config = dict(
    norm_eps=1e-06,
    attn_scale=0.177,
    bias='none',
    init_std_up=0.0326,
    lr=0.00178,
    final_lr_fraction=0.0,
    batch_tokens=[16384, 32768, 65536],
    seq_len=1024,
)
Each number is 500 + 40 x the weight over its row's rms, rounded and kept within 0 to 999. Layers, rows and columns count from 0. Numbers have three digits each. The size before them is the row's rms in percent of the matrix's.

# layer 6 MLP gate, 448x160, rms 0.0508, rows 127-156, columns 0-159
094:528521472503466547500487428462560467468492530510576418560567419461485546524552537453431541515465507550489520495550477479591497493546445500424537540496541589518500474521522543462477457542517476542426552478500503488534450545536537547485552508519580476524596512525557518503582496446509507489495529470595484528530530500513545495511492495452521519475509469495539468536492478552502452528527480519521485447424527569477452506487534427561492498590423502529480572532522493490447519502535499
095:512445497495444431526536567467568556516418481448542518476457473531553444439482505458511504474540505449498487539528403519524432547510483525459520497514488469523542505466506480447424516494431463493502403488527544473571450492537503537584498468540533409455535500551479549447511474581491515559463528532449519538519496457483457491479459426457498552504534522482597452475435479519515490449501421491521508505456493469519482495473534525524490446506508472594436526479496516556478422526511499
099:475438549543510516496494467457472467505489464479449503546494559539499445463484461540513470477502496391492500476575485514485410494479517511528459470461471507488443537570472519507557536504515530461490431458509422481528412510503556514507628536507470498547528519542540457503486493499518484492480472530534513468485446560558556529522501447504469415419440421484477516483476552516398587514514483488551512541520529433491454530470466566487532467453540494522535480562478529573448502571499519
107:533498534463513561474450467472508497528501511522473419452494548555415511491495495482538488556469424452495516516486536510511517467490480504462562539486424461492422541508504443448442575470582500442566541521530500539525467561500525501432478477437527530518473394509452471565485522457503499425588424487454490544470514439483511476569530533498581460545544473501461429538509491508501540436561486497527544483487545470521478473453537521529469505452510466512579471517546475485469573440488509
108:580512467523522482561443512494464504472495458478531477524480460495497531517495483564436520487456489469536533472520507435546528525469530527532476496432431484510595515569446524407508479493398490470473489458482467497586492469549516578537566532558480499580557520466525455495488545567483540507508456560563551508486489520516456532465521536537547502526548501535548479502413493464457535570534477557497449492508485534554455587454477452448531482524420528561545525501513505437456481500489553
091:478459483467434529573541489460476492491486463510465452518488490484543442522501551483546387546483500422529489478518409577517526424546573493533507557486548496467481491478494491512561510485459420555569508485514479544407516498539492525486533498457493471498408545486521466547527562455517521496501506499537568440526476486522538508464508462482468501577467472543502537531430507459541426544493467463512494471496485533518538504448508487600445512595526460533517458606527451475502516515557501
098:500508540474476557501507455491556490488442466572489491549507467521439488517491523462551523467594469538547549538493474529499508452496533479462519586493458511536481456491418546509551573469470482523483468434466512560510497538475483537480450513496493468469423512487537505617562458478498521506509469378543529487579479429520433482503525500491462519581462503500530469516509511538498489479463517448481483493472548523517534507472496487502463561622557541490444496492457459460549572389484504
092:503508506507465509480503498497468483499522510499559579537545587502494564446601524553509451555494505534565505519475571454497457491519542444455494468579466566443498525531465484452525464435517560530507492462527528542564475442573530429481534510516564537538553535434478507537446523439521405508525496548507537538459486498532454449482473499514508459526460485441491532447553523473476474511506520454488570510505562487431465490498498562541519497504509498412535577480493461488515623470518472
088:465479441539456393559549484482517486500484506497474467568450534523438523486454489468480525460494538490505495465469537476532504558609616539491459546511481492477518526491521477562507452540506576449493606539524486554485476442474483564444557505490465484504533524491496488528483557502532464527538518560568492447535511484485580522574573594419521459494474538483477542517498525460534541448446461513478535497464430496484422519451551452512493514532537479456496465503517523500485425467470483
103:538482525471547418557461518473439526508429542479508561552543521520480543461480500519524569466499531512544497475454472541493488442502557498482469493490492499548481457531437444542494552467547538436443567544503499502505514416548566520457532589515547507568487531473566486477510521533519458530530462520459629511538583562524490483498499420529546544486505536505406540496451473514514419552478508531559488480511493519450448536474552482489519482481566473466521523500524544480456440440507445
105:464463556481387585573505474542504492524488477470487433472534554489500479490481501460556468534484513524530510528446477540457441483491516512520498559523529520510512526458528506456467581520495547515471520444569468527543441543431533539496518523490532503482468550599512506458538510480454529492449465461522641470499492511535432449440497504487469511546456550458507547586398508552501489475490484445500415439442448481534488518541496477461502527501539456519448536539433497523497534481553468
109:500499400475415460542513430470519482570493479461479563506521534489493488444469517443506479528560430523513481503446525457505526478513574450461499445474493537452521490511522410436546535524501512500506472442486543486507409459487584551462568507530550462521457484512498472427520544463498419469507430500552518471540513554562538500514531541523528485511463590530502589473577523485475459450511506473441464434531512553519485511506469461518449473501511537536394483559499499488467455504461474
100:502425524557504474574475505457537516534465535487475546547443432501503453461468509514556475492574526485533556470586532449482500501535458408457482458473558516521498470452501487503534501509561496572484475437506543477514497484462566458463516498475543385489527530525469475447526571453514443436428547534469548499468491519553529502477545567516400483409485525476485506535513510490536525450474538501513428460431516508496505531498463509428547473544478523498516550444434459535485427539512474
103:450460552511524440493537545585481496497521538520484454501397475452529506515537442464472445545495454488529521439514492471413491569483519490557542525486521420528506455511505537491467411490428519439545537519453502503486449577455482492525539454482479572564552521555514493562517461480544515536486485539534582536488512430449476464510461456450479453569474499461525556490474483502465448489498549548496529511501506432478502473520479545473509518580491634482503518538478527434456492532494544
086:529462503503570428429533507539519471482501532547495538485449518492535502523586470562520479474563481478499487489544493421463449560483481481574460473503498486534506493498449501464409515472413457457548460508466547522474468465502456530476571564493469477574476485511485599537482489446528470539575463481495439456486546536469409524519538477521484493466456470517505536439522395487470497394496495529481542483543549457424468526524479544500520493507407482479511478585465500528463477518474540
092:497496550492451429500534532505485509552508504425434537530555447448542501547406461499486538509540512497474471540493462467476536595467529470494519521538495468442549483494569471530528446453526472441451504476548512477455482570516518442524608533539519468503505486469513501492474479480439401515474529526417491581471525502432499551421535502482443439487494460504460553557551480467482476486534479471489459476500538501559462571463398472487514452468420562454538481489471511503544492465513483
092:475482516480551569489503401512433557490459494468503483535453544476530542503509553529488486527494541431545487458529536549524519494451499469511502475527443552494491501522398542508470510484488548460493503487492464598519517550545525533569473452503541515585539471490448544551531461544537407542436489486522425536481462560502487470487518491583455537545508493477414446530429512522542510574474457525507518539475533438504586493474536554466594462482484546483484435522526551523486490553471512
109:566506515512427523469534543488471515535496574510521487437546464433492451523485520606447444505491487419461507478540453462516458518532486450484520442489524509527470546487540448473510447491467449474555386512533534441477457533463498426446480482472487405557476546518415508459529432475537533512463474487463459446487457539531514468481487466502512499458502503441566483553533542443458486509459575530521446517499489514469532512596508531526492492457506449548496607499455509473566491484517466
112:512534564521448507480545549516473501490487519496514537540487465524461467485541501436503492567534505483503445519502589426500517460436621460503481509467462480467493541480517524522514569455448566516492457617471519533465485494508514556528569549497510487509495489527498460586466488506506460488517554503539498475547548446511509462435537540548574397461523447478544474392511559516518570512479485506530482491578594495590460526472519544509499476497471536430450529492468533467542481503499482
120:558474479526539513467513470503500420501547370467546476504524595436428546505461506448481545549526631491440480479507519466541503533455482525481491499490524590498516478509472563496475488520550465533581471521482461521522563496511467517577474497532437523477546515446561522517443523504497538458511527515577439491437465451450523547507545504498457485507475469562495550462504489509495635548531496518505533506504479473573432528440466487544500495543499514514479505458461441474533475522512499
092:473482518503587489477496531497552564471467500517474445506493494535502408504492503525493610518510554549481486467559512547480485443545498493490509558416533501492453565559450526484538441498479474578509416601518493529522492530474472577481514520530504508522507413584480497570537532503567513505462544462484424488573454466515477462444483549507484559478507483468502513475447545428488509452539478500498505526506570491460574505415457545520541478462527578484487534512565499566487536503537511
102:519427493487500494468475440463493489538470441539540539487500444510425480548497555525499482538492481418495514512520537479500513502463465447459463470527455444494528573532529528429510534530469463445494471511505442523482464557446521487535489447437517483431413521447466506443540462514510517507501513544545512541540479480476528548456565429462525459573568503503522495606457517510547476443518596455552403504536531509502460497538438470521578454450473519589494475503458451537514485437463500
108:475457476511605497518498490519509569485500527542476468483400430482482509479604541425508487514539535470531544413491510472542507445510483506539520548462532401594446485589480486567510501514476503496501568532488518477556501550492477536479520508438509542601456482470453427539486486533533464526501530574516547478422546521534527500488474517574496490505432522421467477482494483539525484447497510461458547530486481502505590528484493561530453524479516560493490500506528479459426455502520539
097:454544438489538492537445439448549523478447506483488534566504571503543541479461489421457542556488510522500517501552476533449521581504543536466500485486505483463556462531511496549547486447519556527454525621464449559479569480496503533486522528514442468535528529566533592457468543421466491523546436519457498510511453555445471537486578564485479468504438491481500506553497433493543476510487425524502495495517521461522549477471522500500498463475499455440527491535432593448460523573532532
114:514471450475569529458463492496480445484524433467544470516478523500371511452465516485476556521544499495538528442507505431575507489513458500401525504517481548514517499512486461480440488528479464563457514539522549527556507472523476508534575556403500456525504543404492498485539481540544451532548539490532461504470451455519549491485530535466568479531497482513500488446479481517512494474513495428433453527427516565491433510473501499482573552510432460498458501520470405488404541512416477
089:429438501507489527460541484515478494615445513493509503471573526467515534466458488464533424433483495499476468466501507500548496515456526465491518437534526524535472490518530543456446475484524499433486478479505509474496533506498523398536551505470585454564550564485588503562457526539433473516533532525551482585526513500551518497439484376474504535473496488483404537471495557483444456456491501525544503502475572497478461513527512566468460508497542459537525488504585498503554420423483512
094:504442553526424486490484507461449538509582530524500487466497497526534526530420477492477467577508447498469506485588478473437551527464548501461517499425591484485545590528545486480510459527450506514530503559486476505406488533507516507576578485548465475499446473537524516567417608486539507540528474510495552465528498535469406469478487490465545532502482471480596506499467463498561559492454472482537537470461493475515463458557488479587499440510520562498523504488509456467443467511537534
092:505558508461531529498492508473520459569524516452530477484440441463572558507512529481509391529504523439504511537473495458511412496609585489518468506499508539550445550530474535469499512473462483477515531508473510470545496504501550525506552494532531538574511582548465481537579503496469516600568536501487525438516520424516526529457418443452525528543506456498499501522468476460513399446495478461517559503420501550507442515487511473524477497528538485500513561587501509427471543433513470
105:493421525498506538472500430422598434541497441557473553472545465583483529530551450490412531588473524489551488517501526437532486500470499438470517451482492562516525459464462508462454495460537516484474493454496436470532439519482602489478504546497483469488493483498476532509538497387511536436564514522536522531519526512591508445577489518491500464433489514558512442553500515564455441482469509477518457496542543500557514499478500514516492530503542520446476523485397423491526473491493475
114:489506504485515493473491484527531514490576531545576501398604439462522500530503531526484476534550544519624581449542497431501477508451572498466582559530475517493498465464457467524536517443494481512488500575530468450487533525465540524467466545415506472535492446474508495474473478463453485455470447473535483551551508538476503514436486540541441471469483550459498485533503596518529504494443510460440449525524581460473536585528443515530546490493459515487467545534512509464564456494553473
# layer 6 MLP up, 448x160, rms 0.0494, rows 127-155, columns 0-159
086:491439490486537450488457514467397509564531474433484529394489536493556511487417433585476491463537496463520496483501506403503477502497577459569519460528488480563508534456499465503468513505484436453541524527511509527533464524478559413502520589442461502528433497482418494546453476517509471491463538484462500474506489518503536484466451504513478503505485534564401481519564554553465574430489490442464446482517530505453487497481494541463551478397528541483518515479439470523535479452479491
096:465534532512473545433437500536497448502497556560391495493489520518510531529537457476521547516475430510419436504506561495442526474323494479489469461504547521477473487469556504576450542527552543537504522515525482505525478524435527413479557504483473568548441522450557503545517469470470497513545507574516523445508585514516538517504515566531484485452428520552465481523520485504547558477508539518486433472515584486494573511523517485439521460492496527457536512480494469516528510468475524
094:462487514462508506463484582475458418478461441520497484505439537553536495459451472568523460491548518487455472490536504526480454500504489541552443443497465524478473549522492521478555545513533504400512480463530439470516461474480463484481553487493418527564516470517585473456513505478539542521456521571515476474453446560505543574561515470502491473442477443525470527502485545492452571549527516468605503579519516440491446467494454575532502476444462468498489471525458551567466432580460541
108:510493475491528456519539550541485498501547519442425437507526431537453505516497478512575492540423500515572458568495425485507527546552462526520575569424521520510514528533525519485486493508471475474417515499492542492520510454555476467510511438482454521479542508601424573535536498523511479525465551446510534486480528506482461507502629434497561540542457475525495512479497466498489552449475431475448510486394477515579530474548456539520445574508503513562483450532502532544522527517486540
108:521471469507461492539581495525491466528489493494520501476521463436526518566515525543501409516578533536490521480568465471483410534476477488449491394469502536510396530496427457480497495564441485557461495473504480468490471474540485492483443507461543481548508506485522569547550404454502480571498525483454469534536501484560500508403518506443560515517432531495472464484568536493526512553463525513510491443533540464445508529611430533495516468592499502508429485484513478487432532484530482
089:540475528520468570482441532540511534440507475506523439504580525484519419546388502517456575497500516507542392514499524493507540512453514512452542479520509502488505529445539514490520504520553492536513526520515549563476508579467527434541441515530542498493382518488579541510449495463412499499427528474509485549542414481488565563518480458487476495518458550582481518528462517525574503507419557499551445445525511519472489511459503445469485481480484504571487465508468427544471488536502496
099:443492472482498463478503566561440565503587530534418523451507506506500470462486578521402496528490505463491441515443552509452517465526463470523532524467530513451462562475558490521487505509559493454472537522464542503541524489435429493550476479511573538474455549490571520518474522535505478475453469518404483528569505548516504517437475511503457545543521492520508499444517524468542531605465599440490512519474456517520551484593491512529472525480489550433406547486472447460506511554520531
085:459549492492486509473438483473454507445494481531526519531515577561503553514582487542435489574535452481552520522466552445440490537533552476468548553572473519390482499476456454460532483507587531500533549503414472478572534471537412469498469460532515557509487486481465550550465567483550499518555474513436469553409573495508514467473495495494465468473450528486469521463524513540473541472475503479501533528456540504470471458479510553568551519499479481381497548473489471457492562503468524
090:487447565512472487534543381486562503532499472359496441464536558541467515542471508416500468509431510465484469563414511504533566518514479499495510495483567440469495510498518463467528535549497555515483482513509480536539437465553503535493550520510585532470534490539480517499553559490474512432502454512559502439551512513514506566499537539541511522515499531454462555572475485518478419502472458528503486491457458498485443515470532457572505555504464503498515463520562503471506498645516498
106:528537482473475477508440576497463471388435529538550511504551525499480491614523509559548553491515467517460520447470467436473526502473453583535535499468473427483486448493510483584454524441492521442499566544456492538494560503486431537479477524425502537427522489472520510537470450486564517534558447537525527472452465561393481565459540516518534537483480510479514494486436445550519508516522501535493529560513464468540452523518538491455460497462551466431453483477467518557490529511442487
105:509452506494489468544573542486513436497511429448532497496553582567457541581507495514526566585489590506460499416472445503575451433522491521461512510423492537497453477501502509530499465513554474580511522426583455499590503508575501509478532484441497501488524485481484494508529398459521455515442536505486487515548532485519431508520486498496528457545504506506533508487464469467489459545486490449470523538529450551544468518521474484487494514542546478387488489492433502595563528473543519
111:525483447506541510463506513528506492496414390480535423546448575473464437503512521503452499492485561485505482515512490465527488499478499507574489474540533538518524533456502543471481505569520491543532460562539470488498494477510461484462474593490473542532529461454471471502453486510437617510536539457612472383467561482505412494484473502523495566472516539558480465483424449502516538522530528441513530497510445531501491493518493505534531554480383443444494514495446505459442468479463482
104:539514495442461537438486438467442486471572444503470507372543527523482494540479504511436552500524386450506514478487493563497496515485532505481541516469482458502474523511536558455558415437448436528507521441496478478538440545580536599539541470475445482479453508477539504602475448478480479503508510437500485497489470494534547508470472482474507501554450458500495479489471542590502481443536527490463522516528460515537493515478476491501503507428565544482509471609552488568515555509547490
104:465449436454446553469432414452469521491502487407524391439487508524516457506527513483519510461503502451543522462482528462515533508459481499491527496468528446539505537436538522493503449488510463565482477462525504601484487506504543505440510512469511453472463470526487564572465525448479509514440506441529507419533457463503487495470506467490525514521482429582432558485472458546494474549470473483557490477551496525454497510561495405497454395519523505605440494504484563484541520528573483
086:522533483551489501582483512471467501446457475515430534484503559456516509513551498565563510507468425519504551554431478566441491534460523481546466432457525493523450472477491473519546501585437528462490536489557508439463504496500543477468475467513516541526510521429574467410504474570498492525503460591468525496472423528587526500562481481521527482555458520460443531515520539457481524470565474549493478406585478466485557591464522510473495525538501499446499465452571470514503531510452504
098:517505560491477490432487450552535469425516510474527511530461526497505511534491538480479481480523468590430482540526564498601479533538466474483404495524475484480569531473462569482533485600513529475581471530467476482449492499440580472516492491513494515492514466510524506551568502440577584533466457550532526564484449558488494529488521452508549482500546461455538567506534550517462544482500477535524489530477536535592422452527464487558516412468485498575532558479490553470545518490467495
090:506471500457521487533552575527492543490492496605477451494449444541547506519489511506429464491518553409534518454583474445485484450573537471511570465514483482482501548590503537452500472450421510491480509541500540500487495510498474591457521522448525521529599519547521505544514468531536551478501560505437511434481549601501527477462544487493483522554553436485487466466547443535551516572521450387491595544527499509539525475500505498490518512507573517513482501537509488525495504492448529
116:509566475493504524526419542499435508443483526529498469506493488490455462508471512655533537556515442438487495469484445553451502416554496501431500509576518470495525470494431532539497511517517472492539538513561549457546569498505488498475459508517478502511452502440474483467476466513559513594468500472437420457478454490467548504505498516469484590466424518519544511501418483510474515564454464576500476578530507511470511527446457501507446549506563462505494521493440544473528467519409511
110:459477391498489528510503487478542473526522462527511449503536522493488507546489503501532546475525546524433573447539408541500495526601474505474514555494539526481473526541546438459498465528467421498497583489520482487595516483502510471489428483516481509561489534448470500506574477474523551486446482465446474497480483564544542509513523516438469582523542585507414473514494493476436474431512529471422496513404383530487553551524523478527490501488576468555480524512565483527496492530510490
132:537554446500514472478399562531503482395479477505506494505478449482513502571539508570537507539486466522531479481464498466440511471508464610561446495541502474497524471530450529566528527520502500475545595560494525524497586406542427525461447460503421491455543479482570471519495451501511511579541416492515510558545534513352481527459509533503540496515439493523461513518463465493519473550484531539513531538516475530480471489482440509482492514509493468494457507495537550519495451503482570
095:524470466480598555571560440518548521495444516492497538536416470428526498470558484502542475495468477462517530484579494528457445519425552495486412457503536514516540522555494503437506532433456448459492502431512451533475436466546446495552492453519475448495520519486494425475449480577527523505398479452450485509490514546486496509452577453487488546479525463485508471533448477484508478542495521474437495457466469466437500506524522527471605522498502476552561546410490499465498481476568525
105:620558474521487512517391520472453583508441501480534501559564521529531521472462463492474534493524550542463469570474512466502522494470504454474446517555477469463537478444440530507494536472566537518521486470554479586527518517520502443525561481506503519484511541499581578495467539453369483486488500440473493433528479455456499528483502564540443471448519497513517563517435459507519518500514491485497497489545555494531430545425539449510466474525405494493562526452481537510505456559519508
110:445445527495464516488456511508493524536404496527473489560437421542504527539503517427562516482472479538504543468488592557469516489457515496579458494437482401455470502503524488515505473508513547478511480524478587517379434512508473507558501506505504455581469488526500487546432471458482523451402481500461500540474481522471517516434554528493504510522527489512512439547472446477420539519572512508576438512461456558507535465503513492486526515462460490566498504491469370526510537495512501
100:482475539502502448384505577523472494475487538515448523473495539475422465502489488550588507439464455488501477464427498523502520419491442505499491525467516492494503511470499502499469544573515494494500535429546595486474504464439440486517422494511512556444411496499524473501516485551462495519492473474479543548470534373510514519510442491540545532465540555500481543399495511522514504556531575500488525534546490502523503527508480466405465560513528501532422447464547481588515514449459455
116:501463518529505489586551497506537564594518483428486475525543467479576517544536488482540442455476544521488506507532534516523419505510582473596474474467514544595468486462488553515526485519556470474465458496433493488504431557541582488464532508554549481546519475553503513534467483486477462465479510462495468448528534527547489452501417482512450524481498490500542475514501548507459521568478490486580444409482515474481547456523534466576479458519544570577520541517529510468557449490588515
085:570510506520499489463453500484507546527560492487548552553495466481516477495514539557498575529477494457484480573542547424510460489532526489477525494458547473550479534509500455517566452502497498518445423512471533572483420554500531513494484629522492518476443499482482526516526518387499516434513488479501554469517510486558536431533444558551502424486574516545454462532577496560462461489510582528521472458538531507455484488501477467543486527490414515483476478532458499494368500510514442
095:543507513500481533512486447481497485537525561474430419510544574497460494487491454468480453478466448536529520592476509486486487504547518449427485534501494553564556447466558519515498592439591472477482547496489464479586482490541545573448513508478560469491483468494525488478552503521495491501526501362546481488461411484497501477564461484418506444472496495434542496525506583537518507471487475445491514467465507489513482433441470493474400527523504444448517474483582466487535465492508464
084:411376515553489482512527495496498494510501527512502498442492428559477400534542465524486495524501476483479486458541535463592514489427455495535534477516519471473556460422494558487446481462446499491472457473496556513437454565440506455486502518456525485514527465491515498536435498538478499381513528532535452566415498561541500430552479538510513395516486490486540506561589527531500522477509545507457442494502502500482542483513469563532511530519429542545514530432517480551520471528528483
113:496495497517477527455489498441581478494432469588452567483507514597472517547513411530487509517437539461571482538507486499424529464547473476507549469472492515454539468480470495534571524449534581496491493461451420476499497463429504521411426486487421574502512420485456547500499513451522585458504458564486517519521485514507470486570482536510447486461516563527525441532461515520501493518463489499535496546591533485511538523484495489477499524516557483450499480431410495523590519493483507
# layer 6 MLP down (transposed), 448x160, rms 0.0689, rows 127-155, columns 0-159
090:469476469510475519452448429527533508573463520424537421473521387530496479489463513522413509518496487523479499552468466442632510498476546460480536541569524523643518514452568427434451443530511474497490498520508512501540484558555562504457484515503499500489511535528419520591478488498476483485474495499509473481521481571491521498522533517461494474504544476519493475544538532558460533501563498515492413463525514538476451476475545444494562490498457552475572522516432495463489472479536506
093:473438549515481581481483552511501504479456535506521536512548498469401497532498473491455498452508497458465479468479461529452497493459479515481443476512518568508569483464517515473475486531529526442486490363521522500514517414424525484482499538499500462515420482540519527531574454529507425531492495592497553504431609457562458487549472509547487536541414507552494532496437501461473490413525525565496467425483517550542499540547484433518519557547520515470452494533459495504496492581481493
092:464465497509514448491505503456529467464435449444507430538454579502514514422590478564514435500537543496529521477485505468469486479600429559429483506565431524526468537526537504452510559519529532479564462468503466520467513464446438553543445529528495477602489515512547513422557477495508534511510554527504482456472451540481518616565504426462490467467483551541536472503526496521582496531503519461582500533519518488462511462518490529557482456482531472546532455550485471519518503448477527
106:486442494486396569502419422506499560459457476477553487512591557474483520440529518478467453396489468527505484514495486559480484492484537486456487452536425510446522513528489496431503471558472442512470468502544530508503487542529473553435499546410550456484492526549559508510483456518483555493505447570617601531563508471498501478470540506502474509551476489538477499513520504495495482466564417522522424476484516508497473407465473492505534487470456549530463543515535508464496552554529524
107:520494553523517427489435556541504460423526449482576508470504438458515453565511524462444590464541529465510512537625495402515530472566495466524466502434531480451505500506516471499531503526449526488478548468496511528509543449504523593536534479477536492485524575486552516474563519518567508440485471462507450534495530494447538527477513467458481480562498509558499478455452518452557457533466505466485501495517560533471496524463464477521494482503453554576544498548496492409515577423456437
093:430487539571549471498522483495532446502489454474384530553494547525491573546494491473529564464521489506549516543529557453438527556464478485514492435465507450516530537469540509462534553528478505454514452496480477574487501540428499464492489541517526539534451483496521560465515467425488509471467556550463478540527470584472489515548469473571531443450554507472529529505549469519518512537543523499586491523496505503473474519432481603425440452418535491519440599476517488540464537461513544
100:405545545481517515488462455547534494503470506459454512469515444543504494378406445492506523536522531527475484431539488527491524535546514442459447471527477484462452440526501493381523521474489577475558511460415468502494501546537551481490516540494520516446545574497505525596503503468505483489540463501557472522490467519454502548538524437447501392499459437569481469528522519559490480514467507505533517505476507540479447514484473525517557494447447575544549468487501475502523491424488417
085:423483474602520550443460525510474533455478501461434448529446497485514483576495452428474473478483433492479511521491429518426490473449539532531564560548492519469504515538513493514486501533499399486493534483523443493461509495448405525531477453552451525508552494519460517481470537472424478537495496520380520537486534459490522483461521499527434568461574507599446510499437498494449584465453500520510572563472481510529498490470496484464528517509489493546499484450451475525465499598484500
089:476484541544472407507541514447538441449434558497505464555477453554510519494507450446524541493483554488495532459545498501527430492543564525514524533512544506445558524522510484474492471526488440441494557480513530557554468518502472556543471503487500542459507460470510479513483499556527441459496488461572493517521552539500550449503488563506436503532392517501487514473545527494471555433446432557508483527548439497464470487481507432460490474507447545521503421535494455511521326453476501
106:474470477510439559475516480516556500485514470551483469397479496468481492526518487464494469518461480462469517494528508526487541556489436518588501513484510491485530623466579547460537449484493465538568459494529495475521470562489460468543431401467468527524444484538461504511463501501522540482537492519509416517497406422476525579461498560437525477481491511491548491557511503521518567448521524467450560591445481503541481484553490469485510496548418533527466476469462476555572566567511529
107:510470505502513475526605483556512425521520497475529533498531614544474509448556540515464488501484542411458532423501430507528476529496502457466480518469500536534481482458534516479430497560546507519495483410606507511520512539614492555481532487514545589461530466480463508439436417560558456500523538545492491451533438463559435545563507489515552508451519488506556503487504506469499529585541465483481481485495403498501510526507518502515533470460540489480472437513521493516559541532511507
114:522442416554554528437535480523539423499453429483515451547476542465485446507489538488468439524510538449505495476510484472532464494547505503531468462461542521532510493523470575472502530541549469544514487535502509474513482457463452518507417580507497490505510463469463473450487469508455539466491506503530464431479543501451446505476440479482474502447538574581471435532385461568533532510490502504526484493467478549480500533551522539494504519457409463518467666496413538523496494505482452
101:549501497527414546481500506474423476522586452532459549429471501510505534438457486489487526476513417485499511410509502527500478452508531461520524517448556497473479455483557515475587361520471462482473503483514482471527457551542546515527541495480485461473448524492520461509500486534527491490472518483451529492467427474565557447521451437430516505552494445483518472505522524546478481432563547469436518489477426469551572547432467512484533463445503507532461504597535454506491573514526442
103:491518514503553457565465585574482545533476543491531487516477504516559515518507533521519453499492514514445485421561540517510504557505525553491533514519436488514471531494522475504492526383466452480646562540470448486439481528512550466474574505544464512504499531539475522563451538469509569573524509485523471521544512424454471523521528468483491520565501457485464490499441443530468455417514571536467483543517470460465544457495471557446451530526484569566483567533516525515475472544490565
088:509464491434472486495454470508559498480528446481595522442438487500438474438460474538432488503479456438488565530539501457529468534518475455481537494545605487427491486547564539498410498486544495550526497446464502479509500535470458512451514535462487488487473506546490569582461517452468488496522456498469500530523568493495514456499481592430477475499426563527512462523480434529501494462524524488483513599469477554491382476500493547590463514500469421512475459421493526500515483480497458
098:482470481503466493471481506500548497470543557461525493438535432499467516506395450468397484485466565500499488462550504546551428491414526463539517544581517513446445595502504505446475501573493493525479475543487611502533505563477518502484446507470542450441459538502525413431433464519480500541462464490470475547444469516508546464474469433488543499524516485531473539555493450475479555541499466538484486498487486529513511524503501525578499452525440524529553441493471502480519564526566411
092:429473452555542390502541485493511487467416520523449522566482477491482554519486468480484516455555552542455517537529519514475449517483556579489557494462491454501536474482504506461523508456486421521526469458463536475457496542563526474491503461458516519484467536580505482427419457480413533490474516501575497526577569532534492418565519475491460490524484496568544529459477484497501597460452488483457598528467534453527468547565439448473473515487531566515521494530550482519497468472508546
117:485537459516583445477398435525526494531549455519511498537424518575546599451505489466539541503470536571610517488458559506443529468543569550456538579537448497453544462520499542548548525523518477534507541499480458472541589486554513573498489566527452516410529488456532492484441609502523487459526515511493470506489557474519510517506564490499468544471487497536492508505444493493552520480481421496476549473498522499482502509434501499482493495575499548480523441513516464457446504525492482
105:353529456507532466490465455541529534553515469491502465534546575439446544496501548525478480474538460446445527471475382441483531494493450537530467498510539540549460497522437450532491497446549439455495467511495532543509491501497532545483519541496553497566461521506467540482486515427459473417541509608555443551458469443537496476489441473486486463504488502581449548497549477524522519456405537516475512514505500530519490484564528434465504517544491470537544543512522418533517480489498505
126:454548538490495493490502552575476546500485598577452531474485387531567471501502509540519456490508411510562537503499479503459497496584499490484504490500495442505470493506529459506513504451444484494462520500523533503461427487518529471449532522467551470557428556545421472486548451491530464527498460492489557520566501560528443389544484462511504529498444459487470447510476534428507353460462486491470484525460505484447542497543531496405469490479467487480497471544565535498456493537488492
096:467471527490564474523484581511504597497467545526464434525465519545458516483507490509411530492536529528507472443591510526518486513512470514461500539488487472465460543507422459573547444507475494523530420566520463502483443597507496609527506544551506514482488433551509481475472436491523525499531566479516504476593507447462526485563490540473575507524543560467572407478514522517532467476456469557521534511526525510418518557478504441466476476514506538506482496505573480569520531531540465
107:527539508511530487460506464516462455471575528492516524414500464559448500445425486501492534564506522476559542514476597460518515469484523389516511473509476554486585455523491528440518463577598544493449528545521516462606554493474526530524504472418497551489516503429425558539519544494558474555530461551481487481450487534511513559464574485477486434518514513486510530519461465481519522514512467521451465551512587478500509509519498525546500398519451522445529510447514552490541499490508528
106:459499527455499515526480551518523581582535536483470421480536521461605522491552504437549471554493504522503500494519522534390468502557546479597504542453435511461499393480537468559478501415517504520486528567532514462473500532498561503489512561517576498553540479561457475504427476509545513481491509470554461477503532544486489448484500474550485508506477491512543460429524434535541538449475445464567543479489540498527576492528467522554480468549491494549511467540454527442490486483583512
101:558462482558540544484465546466445483581534531459576428461550414492528455516484426534432493524554542531530484485499515498580504461476413399523515467532518502489484416506487487461432490518538510502540432446484500546560499572550514527490552527484480421540542539531414480584525500511487479471470487501509489474428438444515546486489450517444471466459447515520527498548495524530483514484506517514445426481507547505547500540472566475518538475481433548543506546497539517547537496538480466
107:538534454498606537453438474503553454473550439471532461498456482499483547392502530455444569521490544485559576404504505446579509508481481432470532521489465476521508454463465478504422487484514503508501487521499461474545490586500495587516506535469495465513504523468495507528519535526531451517469516429547487475487494485536563489505515576462527462525562519498543467501495527519504512509505476458434415442438463551457418543489470495521511525475399499506509525486399467457450501550509446
088:551468476505455497431531526516539504532505491475481525510490425446525521442444563503508499453412480478488388545508520477605465467417558495466537454477572479471475563478575479511454511514538587398462413482503466484461502563509577449530466584544524548521542540504500494525478542452442441465487549491489473521569521510505483485425464481506527521464498483514419543500500541518463482488469522496488526497519498508525456478521505529530474486465520487512507507500591491517445440516418453
098:466466522460488496467518472488498583460549526517430527474508479517498502481407444444472525504534445543419466557590497498504518547412447553485457592438505477499526520571515527427488487524492438418533560485519541444530530584449519531527551524484414446479494553493485547533443501562498511514550476500502480511481505464463478516463417457464549466497456523498495546488550448507474471551511513514424486500493482476535482439493509431549470463463501466506521484520573527556492409499516540
087:549516470540395473491565478501471479551519524481562517425470386513515516539482478457520456484507504520538442527537526383586458480518495359518499453500578493460497495489496500484464518449483470502517460462485546497531495499422501463482516488533516544568514534486509496495510518502436466481510501502541527472491513429552508430517451517401506512503440453506512503598467458456456463427527515488558528487481504542468477536470479476562502501506464556527555501515478461485479588442471549
109:506623505522462459496517560564455514431465554505474525519506523475497471490500554534571479467574491489472497481472522575463451479549495603574491534489476478519496564539487479576544515526465512521504506543500569503466579397491429534565452457500532521515457511517547470430461480545512499526452494445475441500504504468469457555467475464550493572532552515479479513430475494435534507550492499483500562585528485462500487510480529493431494527528504458521481439494543575549477552438530506